Each number is 50 + 10 x the weight over its row's rms, rounded and kept within 0 to 99. Layers, rows and columns count from 0. The size before them is the row's rms in percent of the matrix's.

# layer 11 attention query, 384x192, rms 0.0629, rows 302-342, columns 96-143
096:58 50 41 57 38 55 47 56 40 46 54 59 31 58 54 52 62 51 32 32 56 50 33 56 61 57 45 57 57 65 48 56 42 56 61 46 38 48 42 43 56 53 41 56 53 43 59 54
090:61 43 60 52 53 54 44 34 73 67 57 52 48 38 57 44 60 47 45 60 64 44 45 35 30 40 48 58 64 47 44 50 53 69 50 56 51 47 41 59 56 53 44 38 55 61 49 48
097:38 39 60 59 43 42 52 47 59 57 46 65 41 50 48 53 50 43 59 47 64 41 38 38 38 48 37 46 55 65 56 58 38 50 48 50 52 60 52 43 42 56 34 38 49 53 69 53
092:37 57 72 59 43 62 53 31 41 56 39 38 59 44 51 63 47 55 48 46 55 54 45 55 51 57 42 34 42 64 50 35 49 60 41 58 49 45 44 65 67 67 42 49 45 61 46 34
088:40 47 48 62 59 61 59 49 62 55 45 68 58 71 48 28 28 49 41 52 50 41 41 48 50 43 46 47 47 60 51 50 51 41 59 76 57 48 44 59 28 49 51 49 54 57 47 49
088:65 46 54 37 56 52 40 59 50 52 56 59 58 42 33 53 35 36 36 43 64 51 60 46 42 54 56 69 33 59 45 50 49 41 40 58 52 49 37 62 36 45 48 63 33 54 49 50
092:55 61 60 64 51 58 58 62 50 66 42 21 61 52 39 38 42 55 42 46 35 46 67 49 37 46 42 53 34 50 38 61 62 50 22 54 53 50 50 49 72 49 47 61 39 53 47 45
085:51 22 42 57 58 49 50 45 66 37 64 26 57 52 23 66 58 66 54 46 56 47 47 63 58 53 51 36 47 60 35 44 46 53 59 38 52 35 35 49 54 53 58 37 49 45 57 42
094:64 45 39 34 47 38 60 49 73 52 42 31 53 58 45 43 62 52 55 53 58 66 44 47 35 63 56 35 43 55 62 55 61 54 70 50 60 44 47 45 66 57 45 55 60 41 51 50
118:58 48 44 46 57 44 51 40 64 43 40 54 63 49 54 44 59 49 26 51 44 57 38 28 28 56 46 35 69 53 46 55 70 49 33 45 46 51 47 47 38 42 62 58 41 64 44 55
099:62 71 49 44 53 64 68 37 60 42 61 61 55 49 49 30 49 58 45 62 47 61 49 49 39 52 49 51 51 39 47 55 49 47 58 29 38 32 48 50 57 59 42 41 48 41 45 33
099:52 66 56 50 40 46 63 51 53 44 52 45 54 66 59 53 64 48 32 58 54 64 50 54 51 61 65 39 47 46 54 48 31 72 70 39 40 38 50 57 43 60 47 48 51 53 42 57
094:62 61 64 64 59 60 30 41 45 69 52 49 40 42 37 57 54 57 50 53 35 50 51 54 52 55 63 56 50 60 38 51 43 54 44 51 64 57 56 51 55 47 55 55 33 55 56 60
091:31 59 57 46 56 45 47 51 67 54 34 56 60 68 47 54 50 46 46 55 50 54 48 53 44 62 43 36 40 44 48 62 36 38 56 52 60 67 58 42 42 59 68 37 55 42 48 47
096:44 47 37 42 48 44 44 61 60 64 45 61 48 53 38 45 44 49 61 49 64 36 47 52 66 60 26 43 39 65 42 40 64 42 51 45 61 63 54 50 58 48 66 36 68 49 51 33
086:36 62 53 36 67 44 41 64 50 52 59 60 63 53 42 41 51 67 83 53 51 45 49 48 59 48 38 56 43 48 51 50 25 41 36 51 48 43 58 51 60 51 51 37 44 54 73 36
101:50 44 42 56 53 66 49 55 50 45 63 66 61 51 49 45 42 32 41 47 37 27 45 63 50 44 35 64 43 74 27 42 61 46 41 56 63 57 64 31 48 54 60 63 41 54 57 48
093:54 58 43 47 49 47 38 56 33 50 55 54 37 61 51 55 54 53 58 35 45 32 64 47 48 40 43 54 50 72 42 58 63 56 48 60 42 54 55 47 52 48 71 46 53 38 60 48
071:44 61 70 47 52 42 75 62 64 48 41 58 31 69 41 56 41 36 29 47 43 48 41 45 54 52 32 47 51 67 51 59 56 57 45 56 44 48 63 54 44 59 49 26 53 55 56 65
076:44 56 43 79 35 50 47 70 47 59 35 36 60 60 47 42 61 36 60 37 53 38 49 63 30 24 45 33 46 50 47 60 54 48 55 44 50 65 58 60 54 52 52 54 40 49 37 34
089:50 62 55 35 48 47 60 36 58 64 58 58 55 58 57 54 56 49 49 62 56 59 57 44 57 61 47 55 46 51 41 47 47 41 42 58 53 64 54 40 43 55 51 48 32 56 48 65
092:42 47 62 39 44 52 81 46 58 55 42 49 50 43 44 55 27 51 48 55 39 48 66 63 61 52 40 63 59 55 58 44 52 31 46 55 53 57 56 53 50 42 43 59 28 59 52 52
081:38 40 53 48 56 61 40 47 47 54 56 56 26 40 38 51 50 40 44 50 67 52 48 56 46 52 46 54 53 38 57 54 55 49 31 67 68 59 33 49 54 58 60 55 42 48 35 43
087:44 38 53 49 38 56 48 53 35 80 44 37 39 48 49 45 64 61 54 52 72 32 41 65 63 54 51 38 44 48 39 46 42 47 52 55 58 43 47 33 41 24 53 56 33 38 58 56
078:45 55 51 34 49 60 46 48 54 60 70 45 48 50 56 39 55 47 35 62 59 53 52 67 55 60 58 52 53 46 56 45 55 50 58 56 54 62 51 52 66 47 50 65 67 59 47 46
086:35 33 33 44 41 57 52 49 67 49 51 61 51 32 45 56 58 52 51 41 55 51 41 42 56 63 52 46 44 80 43 50 57 59 52 52 36 46 65 66 63 65 53 45 52 44 39 68
076:74 60 51 37 47 51 59 49 46 47 67 49 49 36 64 48 51 42 48 62 71 43 52 42 45 54 56 58 55 52 50 57 61 62 42 46 63 55 49 45 63 43 46 53 32 47 46 62
083:51 37 38 53 31 34 52 78 25 57 45 45 42 48 46 42 47 55 56 56 54 40 50 56 45 56 55 44 70 51 49 43 37 47 72 43 42 63 46 52 43 53 42 57 36 57 56 50
089:44 53 51 60 55 39 49 58 54 67 64 32 48 62 52 49 53 42 57 53 75 45 43 64 55 50 55 42 52 53 47 41 61 45 59 53 41 33 36 45 46 59 32 65 33 53 58 36
088:47 54 60 45 70 47 42 37 77 53 51 54 36 46 55 66 40 56 55 67 68 43 28 45 56 54 51 70 47 43 45 43 55 55 69 53 46 30 39 48 55 55 35 51 59 55 39 41
089:54 70 49 43 52 37 52 33 66 45 60 37 43 41 39 43 52 49 56 45 61 79 41 49 52 45 54 53 45 34 68 54 35 57 37 47 27 52 37 52 56 59 48 50 64 56 62 60
085:48 41 45 75 49 45 58 62 49 53 68 45 53 54 48 51 57 50 60 49 59 52 65 51 50 49 64 43 49 54 50 51 61 57 52 51 65 56 51 54 44 48 49 36 20 43 29 43
085:38 47 40 61 48 56 60 57 60 56 45 35 57 47 36 40 44 35 40 66 78 58 36 56 56 54 57 32 51 50 57 51 42 52 51 65 67 62 34 41 51 44 58 50 65 57 37 54
075:62 51 47 47 44 57 44 38 63 41 53 55 52 39 41 30 32 49 41 71 57 46 43 51 48 41 72 48 52 67 73 28 45 53 46 52 36 62 38 59 39 47 46 77 64 68 41 61
090:42 47 51 54 63 52 45 49 34 47 57 47 47 42 38 53 55 45 70 46 32 56 57 48 58 51 47 45 64 64 41 57 45 52 59 70 43 47 56 54 39 34 42 47 61 40 76 42
084:33 34 37 52 40 49 54 36 51 56 51 55 41 47 53 37 62 51 45 45 59 65 60 38 65 48 49 51 68 50 40 45 51 54 45 70 50 37 53 44 38 51 54 43 45 55 44 57
071:40 38 65 68 53 56 52 59 43 27 56 52 61 59 37 49 54 48 60 45 33 40 33 47 38 35 35 39 52 55 60 54 30 45 54 48 53 65 58 63 60 50 57 65 46 45 52 47
077:48 50 46 43 72 65 55 45 52 42 46 35 62 41 44 65 31 61 47 53 29 65 46 61 52 48 47 57 48 39 46 41 62 34 45 45 55 50 58 64 52 53 39 66 54 57 46 44
089:34 36 38 51 58 43 50 51 61 66 42 64 45 71 63 40 47 46 55 62 54 52 56 61 51 56 44 43 41 53 58 50 34 50 33 48 63 59 48 71 58 44 52 39 61 60 60 49
080:42 30 40 30 47 69 51 61 52 47 61 34 48 55 49 60 54 52 48 38 49 52 53 51 62 65 22 69 52 50 53 47 50 48 47 63 53 42 66 46 41 54 47 62 60 52 65 41
086:54 60 54 51 56 71 49 59 44 38 41 40 40 52 41 40 41 45 65 54 59 64 69 41 25 24 54 46 33 54 50 50 43 55 53 54 63 57 44 44 60 65 37 56 64 55 56 56
# layer 11 attention key, 384x192, rms 0.0634, rows 302-341, columns 96-143
092:47 54 42 64 49 64 45 49 61 56 48 49 56 48 56 50 56 64 63 50 50 54 40 60 58 22 36 56 54 49 47 54 45 53 45 48 47 52 45 39 58 57 60 57 47 45 68 39
086:48 47 47 29 65 40 58 36 60 53 51 37 41 52 39 56 60 35 61 45 56 49 46 48 55 67 58 62 50 46 53 58 26 61 67 46 31 54 46 49 70 52 42 46 55 52 53 58
089:55 37 47 42 33 50 51 39 52 64 35 60 48 42 42 49 23 28 45 48 57 48 31 48 44 50 61 34 55 42 29 51 46 42 53 38 58 48 39 46 48 59 39 39 52 39 57 45
088:58 55 67 58 55 60 57 47 27 55 40 50 64 44 40 55 53 44 65 50 52 49 50 57 40 61 46 38 42 60 50 52 40 55 34 48 52 49 40 52 41 56 32 49 50 48 54 57
088:57 58 43 50 56 40 41 46 45 52 40 48 53 37 40 51 51 38 45 52 44 56 58 72 52 60 47 28 39 56 52 72 41 55 49 46 48 51 45 71 56 55 46 54 37 42 40 60
088:71 35 62 42 46 61 49 56 63 45 53 54 57 34 49 46 40 60 45 66 36 47 50 26 34 60 41 28 53 32 67 52 55 40 26 43 56 66 39 68 46 33 42 70 55 40 50 53
083:42 60 61 46 81 47 67 41 36 42 42 39 39 59 29 43 52 60 60 36 36 64 37 46 32 48 56 39 62 47 65 39 43 46 50 27 53 49 48 43 58 38 43 76 63 42 58 57
082:37 31 51 63 53 49 56 40 48 43 44 51 63 67 30 56 52 58 59 72 62 55 38 55 44 44 30 41 32 53 51 42 46 49 62 45 39 36 45 54 63 48 41 33 44 47 51 49
091:53 49 48 46 40 38 48 48 60 51 60 32 49 50 37 55 47 61 50 54 66 53 49 63 57 44 49 67 50 38 59 61 52 51 52 49 48 45 29 60 70 51 63 51 66 52 67 43
109:52 37 48 19 60 32 47 40 43 48 50 42 47 42 48 53 57 39 48 49 56 54 40 43 42 60 55 53 66 46 73 35 55 34 75 41 57 40 49 58 28 50 52 48 50 41 39 55
100:55 35 52 40 60 49 50 25 48 41 49 37 33 51 53 47 65 52 50 43 54 66 28 52 54 53 62 52 53 44 45 52 45 69 52 54 35 55 49 65 48 52 65 52 31 59 31 26
095:36 50 45 51 33 59 64 42 40 42 51 46 49 46 61 57 64 69 44 43 50 51 45 50 43 42 58 67 53 61 53 42 56 53 42 52 39 54 62 58 54 43 62 40 48 75 55 63
089:55 42 49 26 51 49 32 29 48 48 58 47 53 44 42 53 49 45 65 49 41 50 33 43 65 40 65 43 51 50 47 48 65 44 53 42 51 70 43 57 50 41 55 58 33 55 41 37
089:62 58 51 63 50 43 67 57 58 42 43 51 69 51 51 36 63 51 45 46 35 45 57 47 62 49 49 31 48 46 27 52 51 45 45 46 46 53 53 46 42 63 51 43 57 51 59 46
093:43 59 38 46 38 33 50 37 57 57 43 39 35 57 42 46 47 35 57 52 56 36 58 42 32 78 57 41 39 54 61 50 67 41 49 51 55 50 62 58 56 51 62 37 58 49 48 40
086:42 25 62 48 61 49 51 29 49 56 56 47 68 52 47 46 49 44 51 41 50 49 43 30 47 62 44 39 33 46 56 53 23 68 48 64 41 39 63 65 46 47 52 38 50 57 49 50
102:66 23 47 54 53 49 80 49 45 54 57 50 53 50 61 47 53 37 41 48 36 46 62 57 53 58 66 23 51 47 48 44 61 37 45 30 57 65 53 59 40 52 45 61 49 47 69 62
096:53 30 53 35 56 60 46 46 43 59 51 54 64 52 50 49 46 47 72 44 48 42 56 44 48 58 36 37 47 63 27 42 53 47 45 47 59 54 40 42 41 54 73 59 45 63 45 49
070:57 56 61 52 48 37 65 52 48 37 53 39 47 53 59 61 49 51 43 48 29 31 44 56 66 45 41 38 53 57 46 70 50 61 68 63 55 53 63 39 40 51 34 43 54 68 69 57
078:39 39 58 67 36 51 59 64 62 54 40 58 52 61 48 36 55 46 44 58 35 52 42 36 36 54 41 45 75 35 55 43 53 40 44 64 49 66 76 55 47 60 46 55 36 71 45 52
085:50 56 45 21 61 42 60 48 64 44 49 48 52 55 44 48 33 31 40 63 58 42 30 53 69 55 62 58 66 47 51 44 49 47 54 38 48 47 55 50 47 42 46 48 58 49 44 53
090:46 48 58 29 64 37 63 34 36 65 49 47 57 41 49 51 44 50 59 58 56 58 59 49 56 62 48 64 47 63 60 43 45 42 67 57 80 44 39 53 51 52 52 64 49 47 38 41
079:39 31 47 70 46 59 48 59 60 58 42 53 65 40 39 52 47 52 47 58 44 49 54 50 62 37 41 64 51 61 61 51 49 48 50 49 64 58 38 47 60 51 53 65 42 52 43 46
086:34 58 60 78 43 55 59 59 49 52 43 66 59 41 58 42 62 54 49 57 64 53 49 53 58 52 48 52 67 45 60 54 53 61 40 55 44 40 43 28 29 41 43 52 34 40 38 52
077:56 63 46 38 39 46 41 63 57 48 59 56 45 58 50 36 56 37 46 45 52 57 49 44 61 53 56 62 70 48 42 52 60 47 56 67 61 63 63 62 63 49 36 50 65 50 61 40
085:47 59 42 38 53 48 52 41 55 48 57 40 58 29 41 52 50 43 49 29 52 42 51 49 46 68 56 39 48 73 57 45 43 37 51 35 35 49 59 61 61 40 34 56 43 48 38 71
081:59 52 54 57 66 41 53 51 48 41 55 47 52 26 44 48 34 36 62 50 69 48 58 50 62 48 51 51 41 59 60 36 56 49 43 42 41 48 63 65 83 51 64 39 48 41 40 49
085:47 43 56 54 43 39 22 66 42 67 32 50 44 44 37 39 44 47 44 53 57 58 63 54 25 70 57 59 39 39 62 37 49 46 60 48 54 53 55 61 49 43 39 43 24 41 43 47
090:35 42 50 64 65 43 51 50 72 44 65 44 50 37 64 46 59 29 45 56 46 45 35 61 56 65 54 39 35 38 49 43 47 24 43 64 56 47 54 57 51 46 43 58 27 64 55 45
088:49 60 54 58 65 44 48 45 58 37 58 55 30 52 44 69 50 49 42 46 33 57 57 45 61 57 44 61 46 45 38 43 53 47 56 61 62 25 46 55 55 55 32 52 60 48 35 49
084:62 60 47 51 51 38 67 43 58 52 46 32 37 61 43 57 47 36 55 56 65 52 49 49 52 63 49 51 31 57 78 49 57 46 56 58 50 72 41 50 67 60 56 56 46 45 47 37
082:48 35 37 75 48 55 53 50 54 42 48 66 44 38 62 55 35 37 39 50 59 60 41 57 42 47 50 35 65 39 53 58 58 47 43 44 49 61 44 40 50 21 52 58 39 33 52 48
083:53 63 48 72 43 55 61 60 63 56 49 59 48 52 45 36 60 24 48 53 41 44 63 58 63 33 52 41 38 54 46 57 57 38 40 63 57 63 49 50 73 56 56 49 50 60 25 64
079:54 59 56 39 28 51 47 42 53 31 50 36 42 51 13 59 44 26 23 51 71 40 42 55 55 43 66 62 61 63 34 55 56 51 29 52 52 53 51 40 56 56 55 52 69 52 34 58
086:38 51 45 55 46 68 48 40 55 57 53 67 65 53 69 45 52 56 64 60 54 45 53 42 26 45 41 40 47 55 45 72 66 54 45 64 60 45 44 46 51 49 41 43 37 68 46 47
083:47 38 51 46 50 57 52 36 51 59 47 49 56 40 49 41 44 40 55 34 62 42 38 54 53 59 54 49 72 56 57 44 64 60 64 35 50 58 68 51 38 34 66 41 58 34 38 53
071:42 52 44 50 49 57 49 62 50 55 42 41 72 58 54 47 49 39 46 44 36 42 52 48 49 62 59 37 51 50 50 54 32 61 49 58 56 56 43 61 62 51 46 45 47 48 76 37
076:55 49 54 53 54 56 57 35 54 45 54 48 49 40 40 65 34 54 45 46 41 66 45 55 48 46 34 59 38 44 54 32 53 50 40 47 71 48 24 64 41 62 41 62 59 62 64 43
083:58 37 49 69 54 55 44 44 57 29 39 54 52 45 48 51 32 62 36 85 49 43 61 46 39 28 50 44 49 47 57 65 52 63 48 66 53 63 43 55 56 49 51 69 52 54 30 52
074:41 48 58 41 65 45 52 50 44 48 65 33 68 41 50 62 42 41 56 50 29 60 53 50 61 58 46 43 48 55 45 48 65 53 50 61 69 35 68 55 64 36 42 44 42 70 55 52
# layer 11 attention value, 384x192, rms 0.0648, rows 288-319, columns 96-143
122:55 47 65 38 42 50 42 56 60 67 39 48 59 51 47 58 49 57 43 48 48 57 60 55 58 66 58 70 58 25 60 44 40 53 47 43 47 48 32 34 35 60 59 49 54 39 41 65
114:67 54 52 57 66 63 33 55 60 56 42 59 55 52 58 67 44 37 45 53 53 52 34 41 46 47 38 56 44 53 59 50 53 49 53 44 43 36 46 50 37 56 67 60 49 31 51 57
113:53 52 51 58 34 43 65 49 50 55 61 40 56 51 49 39 38 60 35 43 51 41 40 42 52 56 57 68 48 52 23 54 43 55 29 44 57 41 56 43 44 39 45 47 33 67 46 23
105:53 35 60 41 49 51 62 43 37 52 51 68 46 54 55 46 60 48 50 46 60 55 66 77 39 43 66 45 56 45 41 60 55 54 46 65 48 44 61 47 43 68 53 51 54 44 46 47
097:51 58 57 53 40 49 45 41 46 49 45 38 57 46 62 51 43 51 50 49 37 51 47 29 64 28 38 64 55 48 47 53 63 44 50 56 52 40 47 70 44 51 45 53 32 43 57 63
105:55 48 44 77 51 60 45 52 44 52 34 48 63 64 47 44 47 56 44 45 64 50 49 50 46 37 54 47 64 55 60 38 56 47 59 58 39 48 62 51 54 44 55 34 51 31 43 64
097:76 48 58 37 61 66 53 41 50 67 47 48 46 39 51 59 55 48 52 51 48 40 52 67 44 47 39 39 62 40 66 61 37 44 50 52 61 46 21 48 44 55 49 49 47 39 63 68
123:70 49 57 48 52 50 44 45 57 56 56 50 38 27 58 44 56 43 56 48 48 37 54 53 48 64 50 41 38 34 35 48 42 55 54 54 54 51 55 49 44 63 64 48 39 50 52 31
124:45 58 58 48 50 41 43 47 48 33 33 47 42 44 54 41 57 56 72 44 42 58 44 38 50 40 51 48 69 65 60 56 42 70 54 44 33 48 45 52 51 29 37 68 56 48 60 44
115:44 61 38 62 50 36 54 45 52 70 45 59 40 60 28 54 29 48 28 57 36 61 58 60 38 49 51 64 46 67 61 53 46 38 51 41 42 45 47 55 45 49 66 62 42 57 56 57
115:34 50 45 44 58 39 74 51 42 49 59 36 58 63 61 38 60 62 37 45 44 43 55 55 51 43 55 51 62 60 45 42 66 66 54 47 44 44 53 47 55 54 48 68 62 46 47 61
110:64 51 39 40 48 41 47 51 52 41 46 45 50 52 48 46 38 39 45 33 54 53 50 64 36 51 58 52 41 37 58 43 58 49 61 56 54 50 52 37 40 42 35 61 60 53 55 56
110:50 44 42 55 40 62 50 39 58 48 50 71 54 58 38 68 50 48 61 45 65 64 50 39 66 47 76 55 29 56 45 34 37 57 57 50 44 67 47 44 47 61 50 49 51 33 54 37
097:51 38 61 50 44 56 47 66 31 51 53 66 58 43 64 54 52 66 51 45 68 53 48 50 37 45 63 55 36 51 67 53 50 60 42 43 44 64 61 56 49 46 56 60 46 41 52 63
112:48 45 42 53 38 47 60 50 36 66 56 38 53 65 39 60 42 61 45 58 38 46 51 47 48 63 60 41 42 57 49 62 37 54 37 64 41 40 32 49 38 62 50 40 64 54 59 49
104:38 47 48 50 61 37 53 51 30 48 53 42 44 51 60 58 35 36 69 49 43 43 49 66 51 59 49 37 47 46 34 47 54 43 33 54 29 63 38 47 49 51 40 57 55 65 43 42
101:32 48 53 51 61 41 54 58 54 47 49 52 48 50 36 44 55 42 61 50 41 50 44 48 56 51 51 69 42 50 50 40 51 48 55 45 58 65 52 58 62 40 35 35 43 37 36 55
111:58 59 58 49 63 50 40 59 59 52 55 48 49 57 55 54 43 32 41 52 50 45 64 56 52 48 65 49 60 49 25 63 45 43 47 71 58 41 62 49 43 60 47 49 55 63 58 55
111:51 50 49 54 66 52 62 50 42 56 54 38 61 34 31 54 70 71 67 43 57 50 52 41 68 43 48 55 18 55 52 46 40 50 54 57 40 64 52 39 44 51 39 43 44 50 40 53
103:59 33 42 50 47 41 44 58 62 44 56 67 46 35 48 46 68 56 41 58 40 57 54 54 71 33 57 43 59 38 32 71 47 59 67 48 45 36 46 55 70 69 61 47 43 53 50 53
115:42 48 59 61 43 54 48 65 54 39 56 77 58 42 43 49 72 48 56 50 55 60 55 65 67 49 52 40 33 21 48 34 47 43 54 60 48 66 56 47 48 52 55 41 73 59 30 62
120:65 56 56 52 59 66 46 50 42 44 49 51 61 56 62 47 47 56 46 66 58 39 58 48 34 59 47 48 55 54 49 38 63 44 54 40 53 57 63 57 46 53 46 66 51 57 58 40
116:59 51 67 41 33 49 46 50 51 49 46 61 47 47 47 58 43 42 56 53 45 64 51 50 42 52 68 37 48 53 53 54 36 57 50 44 65 46 42 49 62 50 49 61 56 29 40 49
110:52 51 49 69 40 44 42 47 50 55 58 41 51 40 39 80 39 61 58 42 51 46 52 41 35 65 43 42 41 47 44 47 49 47 47 63 40 39 62 38 55 54 57 46 67 50 58 45
112:64 49 50 51 56 50 51 52 44 51 38 40 42 62 41 63 61 43 72 51 44 45 48 54 57 51 51 42 39 47 68 61 67 51 42 48 46 64 34 37 54 62 46 54 52 47 61 61
111:47 48 57 38 44 64 61 64 56 52 52 53 46 50 41 57 52 44 35 53 47 40 36 36 51 65 40 46 52 45 62 54 65 34 53 43 51 62 51 52 42 60 84 53 33 60 56 55
125:50 39 53 40 50 44 58 43 42 49 52 56 48 48 51 54 51 46 68 62 39 52 52 31 47 54 35 71 50 50 51 54 56 61 23 62 67 58 52 57 42 50 41 48 31 43 67 44
102:54 45 70 58 54 63 60 46 66 40 38 46 81 48 58 53 56 42 48 43 59 30 52 62 36 53 53 42 59 44 60 37 42 64 50 35 55 58 27 55 48 58 55 55 44 52 54 62
103:32 27 54 56 72 48 48 54 48 61 48 40 57 50 50 39 40 55 42 54 50 54 50 66 50 65 50 58 44 41 43 49 61 53 55 67 45 46 43 52 64 63 43 24 48 43 37 41
112:58 45 56 50 43 45 68 41 42 57 42 41 25 67 38 56 59 60 52 49 47 63 47 48 31 54 40 49 48 37 49 56 66 40 71 33 30 55 39 64 52 55 66 61 45 45 52 64
113:50 57 47 49 56 39 47 41 57 55 33 43 38 49 55 58 39 52 42 55 61 50 54 58 64 55 36 23 71 60 48 35 38 69 38 45 51 60 47 59 49 60 59 50 47 48 45 29
120:43 55 46 62 55 61 60 43 29 73 52 46 60 53 43 58 63 49 45 51 42 45 59 51 45 49 51 29 41 55 30 60 35 56 38 45 42 54 60 61 53 39 42 45 50 43 31 53
# layer 11 attention output (transposed), 384x192, rms 0.212, rows 288-319, columns 96-143
123:33 52 60 58 66 45 40 40 56 51 42 37 45 35 52 66 43 49 51 56 51 64 48 40 46 51 49 51 43 39 77 52 42 43 60 53 65 43 46 50 36 60 64 38 64 51 53 51
112:69 54 38 55 45 55 51 47 38 49 53 38 54 53 52 46 58 58 42 79 45 56 57 73 53 37 58 51 41 53 59 54 64 34 51 41 53 36 53 68 35 48 30 64 42 38 62 58
118:57 47 50 49 56 65 43 40 48 56 54 51 55 51 52 67 49 36 62 40 62 58 51 51 40 45 47 36 62 32 57 43 43 54 40 58 58 32 49 51 61 49 60 36 47 32 50 52
098:42 35 45 35 56 39 63 32 75 36 51 66 41 49 40 49 61 46 60 48 54 39 47 36 38 56 51 57 68 48 54 39 51 33 52 51 54 70 73 55 67 57 43 55 53 60 45 50
093:62 42 43 58 45 54 60 50 45 59 58 44 50 39 60 62 37 46 40 49 44 62 42 48 43 41 52 42 36 57 37 51 58 64 24 67 43 44 55 45 45 31 48 59 44 45 45 71
105:52 57 32 35 51 58 56 52 49 40 66 40 51 44 65 49 62 42 22 39 40 58 46 40 62 43 51 37 53 35 55 63 56 46 53 56 47 59 60 53 49 48 55 43 49 53 37 58
095:54 55 57 46 44 51 48 40 50 56 56 52 48 60 70 48 48 42 45 40 52 37 48 63 50 64 42 69 31 59 58 82 22 57 50 64 47 50 40 71 52 54 47 37 63 55 56 44
121:48 40 40 49 42 65 49 57 52 52 46 48 41 49 45 54 46 44 52 47 55 58 61 56 37 47 66 50 59 44 64 53 72 42 64 79 52 55 38 72 36 50 54 41 44 48 44 36
121:44 56 59 56 56 67 50 44 52 58 50 34 54 48 54 38 52 48 31 34 51 44 60 74 47 45 49 54 42 50 49 47 40 47 53 49 51 45 37 73 59 45 41 36 33 29 42 44
113:44 67 62 65 43 59 37 44 45 53 57 36 64 44 44 52 57 45 49 53 67 32 49 56 63 56 43 46 57 82 41 53 75 47 45 52 63 55 64 39 34 43 63 50 60 54 49 60
116:46 60 39 40 38 52 44 44 54 42 64 45 45 55 42 44 45 76 59 56 56 48 48 39 46 38 26 53 67 45 55 51 47 49 54 40 40 61 60 41 44 45 40 64 37 60 45 57
106:46 57 36 41 49 43 58 29 52 39 60 61 48 31 52 60 26 60 62 64 48 40 40 50 43 46 35 62 45 53 53 60 75 43 55 43 56 55 36 50 50 55 47 63 50 49 29 46
106:61 56 65 48 38 50 42 49 29 58 68 49 29 52 59 46 41 34 67 40 41 43 30 52 50 47 59 69 46 48 48 32 53 47 55 59 58 61 61 55 55 51 44 50 45 50 51 42
093:56 61 54 39 35 57 40 54 67 48 63 66 48 66 37 36 46 54 67 32 49 53 63 51 60 72 39 46 41 42 43 37 47 49 52 70 57 40 51 53 21 37 42 49 36 42 56 59
104:37 48 67 71 48 47 44 55 47 47 59 34 59 63 55 52 46 66 58 22 37 55 44 49 63 57 40 63 46 47 44 69 68 53 43 50 46 45 58 42 55 64 56 52 53 49 46 42
101:62 48 51 50 43 57 27 70 63 45 50 45 64 49 46 47 52 52 49 36 40 72 68 49 61 62 59 50 54 51 40 58 57 50 66 44 45 52 52 49 63 51 49 34 51 40 43 47
097:41 28 48 37 55 46 25 39 43 53 40 60 53 32 54 57 60 30 45 73 55 39 41 49 42 43 60 35 46 47 44 59 41 65 54 49 39 40 52 53 46 42 54 52 51 50 62 58
109:51 41 33 62 67 55 62 52 65 56 37 36 65 49 55 49 61 45 65 47 34 49 45 37 49 37 49 40 52 45 51 60 46 54 43 60 40 53 63 64 68 56 56 44 55 49 52 54
106:46 49 52 53 46 60 43 46 45 56 58 54 59 56 53 63 40 50 61 54 64 45 43 59 52 67 44 40 61 51 43 60 46 49 64 67 43 44 57 41 47 53 41 49 35 47 46 49
102:59 33 56 66 41 59 61 55 46 63 45 47 55 41 62 46 57 45 28 43 48 41 49 53 40 69 56 55 74 54 40 58 47 49 57 55 56 59 55 55 47 59 53 73 41 71 44 53
114:43 48 62 41 44 49 45 33 51 47 45 63 50 53 54 41 58 52 39 45 56 33 63 48 47 62 68 68 51 57 37 51 42 38 71 38 51 66 50 47 34 51 43 49 55 55 49 37
126:62 47 36 40 44 46 55 62 37 48 49 57 53 63 29 46 51 46 52 41 37 46 64 75 63 57 50 53 31 54 42 54 65 48 59 36 45 64 55 56 47 50 49 52 60 33 48 44
119:58 52 51 63 56 50 49 42 60 38 39 50 33 59 45 56 52 57 40 29 46 62 49 57 48 34 59 51 51 36 41 55 59 39 63 59 52 46 35 60 49 49 56 35 48 60 47 26
109:45 66 58 45 48 55 47 60 58 47 61 34 59 53 29 43 59 43 61 49 30 49 57 59 46 70 58 41 37 56 52 52 56 41 43 68 67 63 44 44 62 60 61 31 61 57 39 37
110:54 51 54 49 50 47 55 49 45 58 62 35 41 41 42 27 57 48 42 51 42 52 66 56 39 55 50 33 37 63 42 59 41 61 57 61 58 71 41 60 73 54 48 57 57 49 43 53
112:57 51 67 63 39 57 69 48 49 49 58 40 40 51 43 51 56 48 54 52 42 43 57 44 64 59 45 68 35 56 40 53 73 49 49 51 67 49 49 38 41 38 60 55 58 58 46 60
126:53 51 58 46 56 44 48 57 46 72 43 54 50 43 44 49 41 45 46 57 68 43 59 67 44 43 45 48 23 36 61 44 50 59 29 40 30 44 56 40 51 31 46 60 59 54 42 50
104:46 44 61 46 66 64 55 51 60 42 32 39 46 48 45 47 33 66 47 42 57 63 68 51 50 30 38 50 36 48 43 45 45 46 58 31 47 48 58 63 56 46 48 34 75 62 57 43
101:52 40 48 29 61 35 61 57 47 63 34 62 49 50 50 55 40 48 37 56 47 40 61 55 44 45 43 45 54 62 61 41 32 47 37 66 46 44 56 49 60 54 44 49 48 61 40 72
109:50 61 45 58 36 77 46 49 48 52 49 33 55 68 48 56 47 45 46 49 38 60 50 45 46 60 45 64 51 50 33 38 42 48 54 64 54 43 48 46 62 50 56 52 52 61 47 57
109:41 61 57 54 52 45 43 51 52 64 29 52 61 57 50 55 59 51 68 39 45 57 46 41 46 66 67 66 47 37 65 29 45 69 48 41 39 67 57 48 61 60 55 29 64 61 55 45
122:43 67 54 40 53 44 57 52 64 38 55 39 40 50 49 63 42 56 50 55 55 52 40 47 56 48 50 36 44 51 46 49 41 55 55 27 59 48 45 47 59 56 42 36 51 48 72 66